Each number is 50 + 15 x the weight over the matrix's rms, rounded and kept within 0 to 99. Layers, rows and columns count from 0.

# layer 3 MLP up, 896x224, rms 0.0774, rows 866-895, columns 0-223
67 39 70 36 48 51 46 37 45 60 42 67 61 54 46 64 51 60 63 64 63 65 57 38 65 16 37 43 39 09 49 56 45 79 61 69 36 49 55 40 73 65 44 51 64 34 64 32 60 69 84 57 27 45 47 34 36 68 33 64 25 50 42 48 49 68 55 44 37 59 38 41 70 47 59 52 72 54 49 54 77 31 78 85 87 64 20 28 44 61 61 45 65 62 49 39 56 36 47 51 48 32 70 89 42 61 30 44 58 52 58 29 24 47 35 57 37 33 63 90 43 57 71 64 50 62 56 51 63 52 52 51 40 39 40 48 50 43 48 35 49 61 70 47 53 17 84 51 55 44 34 61 62 63 44 21 36 23 44 44 36 53 52 37 49 50 59 43 44 35 23 64 41 30 58 77 42 55 54 52 44 54 71 20 28 34 45 60 16 45 55 67 22 54 58 52 44 45 64 41 00 39 68 47 38 71 44 73 64 70 53 71 45 22 17 56 43 48 51 22 36 60 67 54
57 72 44 35 59 85 40 40 41 68 55 56 67 69 49 32 44 45 41 64 66 42 75 19 42 50 61 41 39 67 51 46 18 56 33 51 39 77 55 47 35 60 76 55 53 55 48 37 47 53 28 75 41 51 30 40 60 48 67 51 54 70 55 61 67 56 25 46 49 43 49 41 60 82 35 61 59 47 47 64 40 60 49 72 31 43 65 48 55 56 64 38 38 23 63 47 30 52 67 49 65 41 56 68 47 63 59 79 46 48 41 53 65 52 21 59 30 54 29 64 39 36 41 23 45 55 49 49 43 44 54 62 47 53 41 51 46 35 25 42 29 57 60 51 66 50 67 31 36 62 35 22 63 34 56 77 47 61 36 51 30 50 16 41 49 43 64 84 53 42 67 46 43 60 76 39 42 30 52 55 31 34 26 37 46 41 48 58 36 37 55 70 51 33 49 55 19 61 39 32 40 43 69 47 39 54 48 50 36 38 36 25 46 37 61 25 60 60 58 51 45 47 59 45
61 58 41 51 53 59 58 27 63 31 22 56 67 43 65 54 34 54 22 54 61 38 48 34 65 43 86 65 55 52 25 27 54 42 62 62 60 71 16 56 25 76 31 50 61 51 57 47 73 43 46 25 36 52 52 25 51 23 19 14 72 58 44 71 28 55 36 55 56 55 37 43 54 54 51 33 69 49 35 62 46 59 82 34 60 59 40 49 74 42 30 39 72 40 37 34 73 63 17 31 30 59 72 42 52 61 43 55 51 48 50 51 32 52 64 55 66 54 48 18 29 41 42 31 46 57 41 20 55 40 23 65 45 68 33 40 35 57 41 40 47 55 59 42 45 45 50 46 53 42 54 56 12 42 66 28 55 63 35 52 35 22 45 52 60 79 16 63 19 44 71 49 54 52 61 54 58 30 54 31 53 32 50 66 48 89 73 63 58 59 50 66 72 56 50 59 71 46 20 51 73 91 64 44 58 42 53 39 65 74 40 56 79 61 59 50 40 40 40 26 44 48 53 60
54 62 48 58 34 34 73 51 66 15 75 40 73 32 66 64 49 65 77 70 22 43 50 45 60 83 54 59 55 50 67 64 52 48 39 68 58 42 34 39 65 23 43 43 76 26 61 60 61 32 25 70 30 45 42 88 40 58 42 68 56 53 54 60 46 66 77 45 41 69 72 55 55 39 70 07 50 43 49 52 42 60 61 57 73 60 43 13 32 30 54 51 40 69 68 57 75 49 42 62 51 22 47 75 53 11 67 76 61 60 55 61 42 71 49 59 68 60 53 50 82 27 55 51 55 42 56 67 49 10 41 53 53 39 30 42 37 65 32 63 50 27 68 45 68 69 51 47 54 63 58 51 59 38 49 45 57 30 73 32 76 48 37 53 60 64 29 69 18 63 57 46 52 65 47 41 57 41 38 86 55 54 64 84 50 37 47 71 51 57 39 49 46 57 47 86 42 59 23 69 33 74 31 56 28 39 70 70 47 53 46 47 43 63 30 71 48 62 53 43 58 53 33 39
37 68 42 58 52 40 75 75 32 46 28 72 47 24 56 55 68 57 47 93 38 43 50 04 50 47 50 48 88 19 72 66 49 19 50 58 57 77 45 15 53 53 60 48 63 56 90 53 38 56 33 47 35 47 50 42 49 90 56 57 35 48 38 40 53 52 45 27 33 46 34 50 16 54 71 41 53 61 16 33 56 42 33 22 41 52 74 45 61 83 38 52 59 13 40 55 63 39 50 47 33 49 30 45 60 48 45 60 43 46 32 28 46 33 32 33 99 11 72 22 52 45 41 57 44 35 70 71 71 41 61 48 41 35 60 59 56 52 65 57 56 37 29 37 46 38 51 64 42 48 44 54 49 60 46 66 16 46 57 52 42 54 53 35 57 29 33 46 36 63 32 59 79 41 22 45 53 76 57 60 51 47 39 59 63 62 37 27 55 20 57 73 44 54 38 51 68 33 65 43 57 40 46 31 59 37 56 32 61 48 42 71 47 43 57 67 70 55 60 46 65 58 20 54
35 47 57 53 51 46 56 35 35 41 67 51 40 28 30 25 79 77 73 63 39 50 53 67 51 56 31 90 59 75 32 46 27 60 39 42 61 74 74 37 37 40 45 59 53 56 32 66 70 38 53 82 65 36 66 58 35 58 54 53 62 57 58 40 32 33 58 26 54 49 42 38 28 25 44 21 62 46 38 42 40 62 22 39 46 78 40 63 61 56 54 57 61 55 50 53 42 76 40 59 39 71 30 35 47 60 39 59 45 52 42 59 36 42 51 20 34 27 69 46 60 44 51 78 52 55 59 16 39 60 31 53 80 33 79 51 47 69 65 25 50 54 61 38 63 54 23 58 50 44 45 28 44 66 69 35 54 48 54 61 51 23 54 41 45 53 47 38 74 49 50 40 60 47 59 56 19 44 67 73 47 70 16 41 47 38 69 52 68 39 42 73 56 46 23 57 34 89 64 69 54 50 50 41 39 39 27 22 34 48 87 50 61 71 50 50 52 47 58 32 55 54 71 36
63 41 58 18 48 44 62 50 50 47 57 33 72 49 40 40 24 67 50 12 27 32 36 65 70 44 47 48 34 27 34 56 32 45 74 33 65 45 56 47 65 35 59 52 48 34 49 45 28 66 31 58 61 44 62 46 54 43 54 35 79 45 35 59 40 70 37 56 37 45 22 44 34 39 30 43 44 42 40 25 70 68 35 36 46 63 53 50 56 65 74 54 57 35 39 56 56 47 56 55 46 20 59 54 28 59 59 59 72 62 41 30 57 48 27 45 36 82 52 24 63 50 62 53 39 39 60 48 61 57 48 61 73 64 99 27 38 41 40 54 73 38 66 88 48 30 72 49 71 84 29 79 56 50 56 49 51 29 59 66 09 51 62 68 52 38 38 52 52 24 55 39 74 77 27 70 36 33 37 39 60 65 67 46 51 32 27 39 32 57 32 73 33 14 34 59 42 45 49 47 47 39 56 47 50 55 30 27 43 36 57 50 73 46 55 60 28 53 38 56 38 58 30 35
69 41 81 58 44 51 48 47 58 58 36 58 52 56 42 50 63 48 57 26 48 53 46 61 64 64 66 32 47 47 49 49 53 45 73 59 55 70 44 50 48 31 71 46 59 52 33 75 30 43 29 44 50 69 53 65 42 46 54 46 71 66 57 46 46 37 56 52 29 51 28 38 38 51 37 43 53 47 47 39 54 27 20 42 26 63 42 78 55 10 29 49 42 50 71 29 43 52 68 52 54 49 32 72 43 31 43 44 41 71 78 67 41 39 35 39 38 42 54 15 53 20 53 51 63 63 38 15 37 44 55 30 66 54 75 47 53 63 43 89 48 44 50 44 38 75 52 68 72 38 33 32 34 67 77 35 53 44 43 33 61 61 41 61 67 36 39 40 63 73 43 64 63 31 42 50 58 53 64 47 56 63 61 53 74 77 61 59 43 46 59 31 47 48 47 20 46 37 40 40 35 62 49 41 40 83 14 62 29 36 49 62 61 54 50 62 32 70 41 17 56 58 40 48
66 52 74 38 48 33 72 41 45 41 36 55 70 63 62 43 54 54 45 58 34 40 55 59 62 59 65 57 45 43 53 52 34 34 75 27 46 43 69 38 81 06 80 66 51 49 65 56 68 33 56 42 54 66 64 05 54 53 94 44 11 52 37 38 58 64 41 40 37 45 59 44 66 26 59 42 55 38 43 38 54 76 48 46 57 53 73 47 67 70 38 34 63 64 40 62 52 61 36 39 63 24 56 14 55 39 74 47 57 44 78 42 46 55 51 53 59 59 58 62 26 36 55 52 43 76 64 66 66 71 67 54 57 42 63 49 39 49 46 60 49 57 40 40 43 24 61 55 05 70 68 58 51 59 48 51 67 67 32 37 61 32 53 33 44 63 48 33 40 48 39 43 65 84 49 30 52 68 40 38 47 37 63 39 40 65 50 53 58 58 47 71 82 39 37 58 35 41 52 60 61 56 18 60 38 65 43 71 47 36 38 33 49 62 56 64 67 28 47 49 50 48 32 40
49 32 52 72 57 48 35 41 92 65 55 28 72 57 75 38 43 40 44 26 52 36 76 48 48 51 52 46 47 42 63 66 65 45 28 71 21 39 76 55 67 63 86 60 52 38 22 24 58 54 41 32 38 48 53 51 44 30 49 62 69 44 28 59 74 58 50 60 33 50 37 87 50 56 56 71 47 35 56 76 43 67 72 37 60 60 25 56 39 37 69 48 58 38 32 48 37 48 52 37 56 47 00 41 50 64 89 65 54 48 70 57 49 30 50 44 38 25 39 39 53 43 61 51 44 66 29 44 49 40 42 36 79 67 41 52 44 47 67 50 55 43 61 56 25 65 52 56 62 36 49 57 52 45 76 66 44 80 34 80 49 37 54 58 44 24 39 73 78 41 49 61 78 70 66 40 61 58 64 30 47 43 50 41 52 65 38 41 36 83 78 44 51 60 39 31 71 58 99 59 48 38 42 27 49 56 51 38 81 51 60 54 47 43 42 62 33 33 50 49 64 31 64 45
54 26 32 38 46 61 47 58 70 36 31 71 50 58 29 53 58 38 35 54 52 66 47 57 64 43 46 45 53 54 43 34 52 59 54 44 54 40 57 52 43 27 69 22 24 65 31 44 41 59 35 77 28 45 52 53 57 40 86 46 30 53 60 65 45 60 63 63 32 46 68 35 45 25 47 40 64 77 47 58 76 44 28 74 46 62 22 73 61 25 63 38 44 66 21 55 66 78 59 45 51 41 63 66 80 43 52 45 34 42 43 44 34 37 47 68 49 57 44 79 39 25 76 30 59 58 83 54 44 39 52 56 40 50 41 34 37 61 39 79 76 34 45 50 52 37 48 48 72 36 39 12 51 76 53 47 45 36 44 42 36 62 59 60 54 34 52 69 27 33 31 48 45 84 59 24 58 94 70 62 32 36 44 50 07 36 42 52 50 19 57 57 29 77 62 40 41 77 32 36 43 69 38 30 51 51 54 72 46 55 58 41 23 58 60 64 67 50 50 31 46 61 64 34
39 91 68 81 45 55 40 62 45 29 46 22 36 21 36 47 55 62 41 55 36 31 48 42 36 47 47 53 74 89 41 60 27 49 43 64 33 18 22 71 38 46 21 58 58 57 50 30 56 68 56 60 49 62 38 55 43 48 39 45 60 55 61 61 40 39 29 65 36 58 54 62 58 25 75 38 35 58 46 55 47 55 67 36 17 49 50 66 50 68 48 46 50 44 57 30 78 71 25 48 70 29 61 56 44 38 64 46 57 39 75 26 38 61 43 59 59 45 48 56 60 70 80 45 47 63 67 45 54 33 56 26 40 55 41 42 88 59 35 64 44 51 61 27 20 51 41 54 47 30 97 24 65 77 31 88 69 28 27 43 32 39 70 46 43 69 58 65 43 56 65 31 67 38 42 57 36 74 48 16 51 14 55 37 30 48 62 52 56 36 82 52 41 75 40 32 66 46 62 62 62 97 33 62 52 60 33 72 42 59 44 58 65 48 56 50 50 63 17 63 62 58 23 60
43 27 55 56 55 51 65 24 43 68 54 12 24 40 24 35 69 43 44 34 91 42 63 47 59 55 40 38 41 74 35 57 32 56 38 33 64 71 20 74 63 19 46 46 48 41 70 27 43 62 35 59 26 49 19 57 49 28 50 65 66 62 46 36 54 36 52 40 53 45 64 61 51 48 54 56 45 79 50 56 44 53 64 43 54 55 54 52 30 46 43 32 49 58 50 88 63 93 87 62 57 29 35 25 68 73 48 69 64 80 29 78 72 49 22 61 48 43 51 66 56 58 77 67 62 41 60 35 61 49 65 44 57 84 44 54 35 43 56 37 70 34 44 32 41 46 20 64 84 47 51 42 45 50 41 57 78 45 51 44 32 51 44 03 56 56 57 41 66 42 32 65 58 54 55 50 58 42 63 45 66 53 40 66 49 38 49 43 25 53 37 80 46 61 36 41 53 29 40 31 86 45 62 58 72 74 63 64 36 42 43 34 15 45 54 55 48 49 61 71 79 41 58 45
64 68 66 37 56 33 56 80 50 37 44 50 46 39 57 35 29 22 50 55 63 49 53 50 58 49 41 54 29 55 50 46 37 53 40 88 57 39 51 52 50 64 85 60 67 48 66 42 48 55 56 36 69 58 56 63 54 44 45 52 53 41 47 50 62 76 43 43 34 19 47 75 28 65 29 42 80 57 48 17 50 57 40 55 57 57 70 31 70 47 55 53 65 18 31 39 57 69 32 55 50 48 42 46 79 37 57 45 38 51 66 38 44 70 38 63 42 43 29 45 63 44 16 60 26 71 33 45 77 42 48 38 52 82 08 59 44 32 42 09 46 38 71 53 75 83 43 73 77 36 57 26 66 49 40 49 53 51 43 59 50 37 49 60 56 51 26 28 31 73 60 61 59 50 39 56 36 52 77 43 57 35 49 74 56 37 60 43 30 71 31 33 26 53 36 58 75 40 71 30 49 72 54 29 51 18 37 41 47 61 49 43 68 66 71 48 41 44 37 57 49 39 57 51
54 49 36 46 57 54 58 59 42 40 56 57 36 59 60 43 27 68 73 23 74 42 58 43 39 61 51 49 43 58 68 57 58 52 58 35 60 82 42 57 45 45 47 74 45 62 31 72 52 41 45 40 04 45 17 66 65 65 64 27 45 56 35 37 42 62 48 75 62 63 56 34 71 42 68 39 45 73 57 37 59 68 49 54 46 60 56 33 29 44 73 42 59 11 28 31 31 85 60 42 17 44 55 58 41 47 38 75 37 57 66 38 25 74 69 28 80 47 83 69 61 53 64 46 39 54 59 41 62 61 60 65 35 38 67 40 52 65 36 31 59 46 59 45 49 69 39 40 66 46 28 52 46 59 21 38 48 41 65 33 27 22 47 60 19 44 68 50 57 57 41 45 40 22 19 26 34 23 36 70 29 57 69 39 54 40 64 67 94 51 53 41 63 61 51 40 34 49 58 53 83 42 25 36 49 39 37 16 56 63 69 70 60 21 47 18 29 42 36 17 42 60 61 14
39 75 46 65 32 49 39 68 49 35 46 42 63 37 73 80 35 49 39 54 77 40 39 21 23 78 77 52 41 47 55 44 53 28 36 81 60 74 50 51 38 51 61 38 63 22 55 40 75 45 13 57 58 47 15 30 54 57 67 62 57 63 58 86 66 40 65 60 66 40 61 80 61 35 39 82 32 54 56 51 49 47 56 77 48 23 51 16 65 54 67 45 61 61 48 62 24 68 72 37 42 56 66 24 49 51 40 54 43 57 49 45 36 49 58 53 35 41 42 53 53 55 32 24 83 45 20 52 39 71 52 65 33 18 28 69 56 47 41 53 49 57 55 58 58 37 54 40 63 54 73 68 54 60 35 49 30 62 54 58 60 46 69 42 45 57 51 54 57 64 17 64 35 42 45 39 57 42 35 38 42 63 36 34 53 40 62 34 51 54 33 20 54 62 23 65 67 47 12 60 61 50 52 45 45 38 52 69 22 19 63 45 36 58 35 54 68 41 68 51 36 72 43 54
30 30 78 62 45 52 39 48 42 82 62 59 48 72 50 34 68 40 48 67 34 47 54 49 38 28 60 56 54 57 50 42 45 60 49 17 27 54 44 51 24 82 77 35 74 66 30 49 66 56 38 30 66 55 52 55 09 44 36 43 41 51 23 52 52 38 21 34 57 50 41 51 49 35 72 37 60 68 46 32 48 72 33 37 51 51 48 56 72 41 50 37 54 49 57 49 65 76 51 68 24 56 43 49 42 58 51 29 53 39 57 46 45 33 41 40 62 38 36 29 62 72 41 64 38 13 30 57 73 69 64 34 73 39 75 80 42 34 46 18 45 61 64 49 35 44 39 28 64 41 50 69 87 35 34 60 70 66 61 25 70 76 51 53 42 52 60 39 62 50 52 43 61 76 51 53 46 45 48 49 56 21 47 76 44 58 43 61 65 83 54 45 26 65 63 44 51 41 68 68 75 39 72 48 56 37 39 55 57 82 34 52 19 37 79 55 43 37 46 50 71 51 40 70
51 61 41 51 70 24 57 60 29 57 41 41 42 51 47 67 34 43 33 42 46 70 50 59 32 40 48 52 62 52 45 49 51 49 59 50 45 33 51 71 66 23 88 23 27 40 54 52 51 35 67 88 42 52 45 56 54 55 70 58 68 62 70 42 66 42 59 61 46 39 35 19 76 42 68 57 53 35 41 61 70 46 35 38 60 40 42 48 59 47 43 59 13 40 57 56 43 40 48 54 31 50 67 76 37 26 73 79 40 47 37 50 58 50 61 43 72 46 57 32 38 43 17 45 42 85 59 55 44 72 55 35 53 99 50 64 37 30 46 36 64 42 43 50 64 55 48 62 29 35 54 78 32 54 48 49 40 76 50 41 19 62 59 53 66 49 56 81 75 43 23 58 82 55 45 69 34 47 77 54 41 62 27 78 68 55 27 70 82 46 43 54 29 43 55 56 32 64 46 51 52 37 54 51 62 70 47 64 74 53 50 45 55 51 25 47 65 36 59 60 22 44 44 58
59 49 69 26 73 44 43 62 28 51 39 48 47 20 57 51 58 43 56 81 61 35 55 48 39 37 50 65 39 29 45 64 42 61 28 70 39 54 48 34 76 55 49 38 60 36 70 56 46 38 38 40 51 43 58 37 50 66 51 28 36 38 62 50 57 51 39 63 44 37 63 59 31 23 47 50 49 45 61 34 37 27 74 73 68 27 36 72 70 80 59 51 47 31 36 61 43 64 60 61 50 35 50 46 77 39 26 46 45 73 82 46 59 23 61 45 48 42 43 64 51 69 55 45 67 75 56 42 77 53 25 47 67 51 43 57 27 49 48 63 47 40 52 61 66 47 32 42 56 59 53 44 48 39 35 68 42 51 82 62 80 47 47 64 49 59 55 36 50 47 50 42 83 41 68 32 02 70 54 63 52 46 40 34 65 43 55 57 46 47 28 43 41 45 40 54 48 63 40 79 46 51 16 41 51 55 45 68 48 74 42 44 51 66 50 40 45 49 43 54 39 34 73 49
43 50 25 39 51 29 52 34 30 56 36 66 32 53 47 83 63 61 64 34 29 37 40 20 47 50 43 34 58 56 47 62 73 31 68 49 69 58 53 60 83 57 44 35 69 66 42 22 38 50 49 51 57 58 39 43 33 15 47 55 63 34 27 15 52 63 05 51 21 44 64 26 44 44 25 51 21 73 70 83 48 62 62 34 44 43 57 46 58 61 51 47 52 35 46 65 61 77 52 44 65 56 69 62 26 52 35 44 47 19 22 59 61 45 62 41 48 50 50 47 66 39 51 79 82 29 44 52 62 37 58 51 64 25 34 45 53 47 62 57 62 83 23 70 38 62 41 40 58 43 35 55 68 61 35 37 41 53 56 39 35 56 74 48 45 40 61 66 24 45 54 55 39 47 47 42 40 38 41 50 55 27 34 19 50 47 58 59 38 38 57 16 56 51 41 42 22 61 41 54 40 27 51 50 49 45 49 60 47 52 58 63 74 34 85 53 60 35 35 59 56 42 44 62
60 15 43 61 72 42 44 60 41 32 62 50 52 68 41 35 32 57 40 57 50 36 51 56 43 61 71 40 37 58 47 52 37 55 42 78 77 47 43 44 66 68 35 66 40 49 73 46 33 35 57 54 38 63 39 45 51 32 75 54 73 60 57 16 39 29 48 47 30 59 35 40 34 26 66 44 24 30 36 31 51 48 67 47 48 43 34 56 23 70 62 58 75 61 29 41 57 57 54 52 74 35 53 66 54 80 53 50 47 27 34 65 33 61 50 50 49 37 59 78 67 30 62 55 58 71 36 38 77 39 55 60 26 61 49 35 42 58 70 36 60 29 47 55 38 48 71 33 66 71 39 39 34 42 46 40 49 38 44 57 43 34 55 50 31 48 59 19 63 50 36 41 60 41 64 51 62 51 51 43 61 43 59 36 26 32 52 59 66 51 75 74 38 86 56 48 70 69 41 15 62 31 54 56 57 76 45 24 34 49 59 45 59 68 63 47 37 60 33 47 46 56 47 58
26 64 26 49 50 47 79 25 53 49 72 72 84 80 54 74 51 26 45 43 31 42 61 40 47 73 54 45 47 90 55 30 55 51 34 56 57 88 37 51 30 41 54 46 30 41 58 65 45 46 34 67 43 81 44 29 60 30 29 28 55 64 46 27 61 35 26 29 61 33 77 49 48 54 67 34 50 75 25 61 42 79 71 32 78 66 37 59 11 48 57 35 58 38 57 57 43 66 24 70 24 53 55 61 74 45 54 36 45 54 54 41 57 58 40 71 71 33 44 43 54 32 50 51 58 39 56 40 31 49 77 59 65 65 55 58 39 26 45 38 39 40 45 69 63 48 77 43 36 33 79 50 71 74 48 37 64 46 54 63 64 51 54 71 43 75 36 44 57 52 67 59 74 50 39 45 43 60 52 46 78 45 48 22 70 64 80 62 27 36 79 69 53 42 51 53 59 49 53 27 56 29 70 61 41 45 62 67 43 33 53 64 54 53 88 29 27 39 43 51 53 40 30 35
31 50 61 56 60 57 42 58 67 59 38 63 63 34 45 36 45 27 52 44 47 45 37 52 60 60 67 47 16 73 57 51 49 52 58 45 49 49 38 26 73 42 56 68 51 48 27 51 40 34 57 30 52 47 79 44 37 43 38 54 65 49 28 72 49 41 47 60 43 44 41 27 59 37 22 61 53 78 55 40 56 79 78 70 33 35 55 33 49 43 38 54 39 40 50 65 60 49 39 19 68 51 27 33 52 33 28 50 18 56 42 34 32 70 43 61 65 64 45 45 53 40 26 37 27 56 63 68 41 27 55 58 55 47 38 54 81 51 49 55 19 48 23 62 34 53 59 52 58 33 28 37 32 48 36 52 54 58 36 63 81 92 66 52 39 42 42 74 37 37 83 35 60 52 89 42 33 70 49 67 58 56 55 66 43 74 55 57 62 45 53 44 61 37 42 32 21 41 47 64 31 36 32 50 46 53 33 43 52 53 69 41 49 44 36 79 35 35 55 28 34 49 41 31
81 41 47 80 18 17 58 62 54 56 79 40 43 50 45 74 38 69 28 63 62 70 58 42 41 39 49 77 41 57 58 47 58 41 58 31 37 44 50 63 50 87 48 42 46 46 64 55 39 50 55 53 67 86 32 47 72 37 04 49 43 57 33 22 71 52 32 51 31 41 72 31 81 32 45 51 62 58 76 53 45 36 47 41 33 37 87 66 46 06 54 44 63 33 85 58 51 56 23 74 44 51 46 62 40 62 51 47 73 42 55 59 26 58 60 60 55 43 61 35 47 55 45 58 25 76 62 52 46 21 27 61 36 85 78 59 61 56 72 60 43 59 41 64 39 32 52 69 45 62 65 30 30 40 72 33 48 55 59 44 73 71 57 66 52 69 41 26 20 50 60 34 55 58 75 67 59 71 44 72 28 56 42 81 92 40 47 32 37 66 72 63 44 49 43 61 28 56 60 49 80 48 42 44 68 46 46 69 58 71 56 51 31 36 40 52 54 43 23 68 27 35 52 39
72 47 73 62 50 50 34 47 19 55 69 48 59 65 54 43 71 32 70 39 46 52 51 48 40 82 79 87 83 69 52 38 44 52 27 62 50 65 36 34 37 59 46 52 91 55 68 50 57 54 62 21 68 31 41 32 39 35 45 37 48 54 69 53 40 56 35 50 37 51 47 30 46 30 32 57 53 38 53 32 43 40 27 27 64 38 69 45 37 49 49 57 54 23 70 44 63 41 53 34 48 46 49 66 22 58 32 67 37 60 35 49 38 39 47 39 38 49 69 66 13 45 41 66 25 23 43 52 58 36 36 48 48 13 52 39 64 50 59 43 48 63 74 56 57 73 26 10 67 61 51 42 41 71 49 27 50 39 68 33 59 45 72 43 55 56 38 70 55 47 75 70 47 77 35 74 58 29 53 35 48 44 56 68 27 62 35 70 35 46 45 21 36 40 51 61 29 50 29 45 35 48 45 31 52 29 50 51 42 51 48 63 36 55 43 30 39 17 57 31 32 53 65 47
47 62 48 62 55 45 43 45 37 70 49 54 63 51 71 37 58 72 75 57 45 63 69 34 50 54 48 56 45 49 41 58 51 51 37 61 11 77 51 25 57 60 31 72 93 69 49 55 38 43 16 42 62 39 36 67 81 51 71 65 40 74 59 43 26 83 64 58 37 60 45 52 40 65 69 16 37 47 55 70 45 76 49 57 26 48 46 49 55 61 79 54 51 61 52 49 37 61 65 55 52 60 78 64 41 45 24 80 28 45 36 76 46 79 55 57 57 52 56 43 42 31 55 61 54 61 42 48 35 41 56 61 47 33 49 41 63 31 60 56 52 86 60 40 59 67 29 71 35 46 51 75 54 52 41 44 57 52 73 81 64 25 71 45 46 31 61 37 62 54 61 48 33 58 47 31 43 52 73 44 32 61 36 50 63 44 52 52 50 12 37 78 40 51 67 38 49 38 64 47 48 43 39 36 49 50 77 14 47 50 41 44 45 42 70 60 62 63 55 77 47 42 57 26
71 73 66 36 58 38 56 47 33 44 33 36 61 58 35 60 60 37 68 36 82 63 36 62 63 23 34 52 81 63 50 83 50 38 63 50 62 78 33 38 60 61 50 46 53 45 39 57 62 58 13 55 33 57 57 66 49 42 34 55 42 62 52 63 53 51 26 51 37 45 35 34 85 38 40 60 55 59 34 48 42 52 39 53 57 60 41 53 08 51 47 30 53 06 24 50 67 56 30 78 38 59 70 52 72 63 86 76 69 48 50 31 60 74 31 71 57 40 38 78 47 72 53 51 28 54 78 56 58 53 48 43 59 31 68 34 44 83 42 60 56 35 56 39 51 71 54 50 53 81 36 55 43 57 57 29 46 57 47 43 49 49 42 36 49 44 49 30 40 44 28 63 23 81 56 38 78 54 39 35 70 24 46 41 64 53 49 12 37 39 47 34 60 53 85 23 67 59 53 55 59 58 70 42 83 67 73 52 65 36 39 50 63 33 71 32 53 49 07 20 42 47 52 39
50 22 49 42 60 48 58 44 51 61 34 38 50 44 42 39 70 44 52 67 37 55 67 36 65 31 59 42 41 63 34 54 68 50 33 32 74 66 37 72 32 49 60 51 44 84 45 34 55 70 58 47 38 62 51 75 65 69 45 39 66 31 54 47 36 49 44 49 48 59 24 47 42 54 20 69 47 31 61 41 60 24 58 39 49 48 74 66 40 67 50 45 48 45 45 54 61 57 27 68 58 30 58 60 36 46 22 46 47 57 46 70 52 15 56 40 38 43 36 28 59 59 65 44 58 43 29 87 51 70 69 47 30 38 71 50 61 54 56 53 39 61 40 37 34 44 33 30 32 57 42 70 32 52 43 86 47 34 35 33 68 63 27 60 65 46 12 51 73 40 32 51 52 30 40 50 34 26 43 52 63 52 45 68 47 46 36 67 55 58 33 59 52 39 52 61 47 61 26 51 65 75 32 64 41 60 35 69 56 35 29 53 64 54 75 77 16 50 54 37 41 35 10 67
31 57 77 50 55 72 82 27 38 57 37 40 64 43 64 30 37 25 49 74 39 42 85 78 50 47 43 19 49 39 36 53 34 33 05 53 62 43 03 37 74 51 42 51 28 54 45 63 53 38 54 36 40 34 48 61 30 40 62 53 70 51 36 48 41 64 68 33 45 59 40 63 53 33 75 75 38 59 51 46 51 37 13 34 33 64 29 48 35 35 63 48 55 24 37 43 66 57 79 46 48 60 58 66 67 62 72 59 43 51 47 52 43 50 49 61 61 61 30 36 31 61 50 75 55 33 57 40 42 41 70 42 51 47 37 42 25 37 56 60 46 55 48 22 52 62 54 45 27 57 58 36 44 57 43 63 40 68 84 66 60 52 41 63 49 65 33 75 49 71 54 77 47 61 64 50 43 44 63 65 18 76 58 63 41 48 21 31 64 68 39 36 70 44 34 32 50 47 57 68 54 40 10 64 62 30 56 51 56 53 61 57 60 63 80 49 53 50 61 51 54 39 36 25
72 53 40 51 47 41 46 72 54 47 39 34 65 57 52 37 59 41 81 63 35 64 35 44 48 51 50 40 36 61 76 57 36 79 54 58 63 45 67 53 19 29 35 56 63 39 59 27 67 43 28 41 66 35 19 47 41 58 66 40 41 52 42 41 22 44 59 52 35 54 62 45 41 46 44 58 43 30 58 50 71 44 28 47 79 42 62 53 16 49 41 38 36 37 51 19 50 67 59 42 52 49 62 46 19 68 52 46 46 31 54 39 54 45 51 60 28 36 70 69 53 53 66 49 38 43 48 59 51 74 47 42 54 30 48 69 44 35 75 51 28 35 61 31 74 54 36 56 62 38 53 64 17 58 66 45 39 50 64 66 12 63 50 39 58 54 34 48 58 56 52 10 73 61 29 41 64 71 44 40 38 48 48 52 37 53 42 52 78 59 42 54 56 42 34 50 68 29 53 76 37 74 36 70 63 58 45 54 37 38 55 48 56 53 55 54 27 63 55 66 34 68 45 51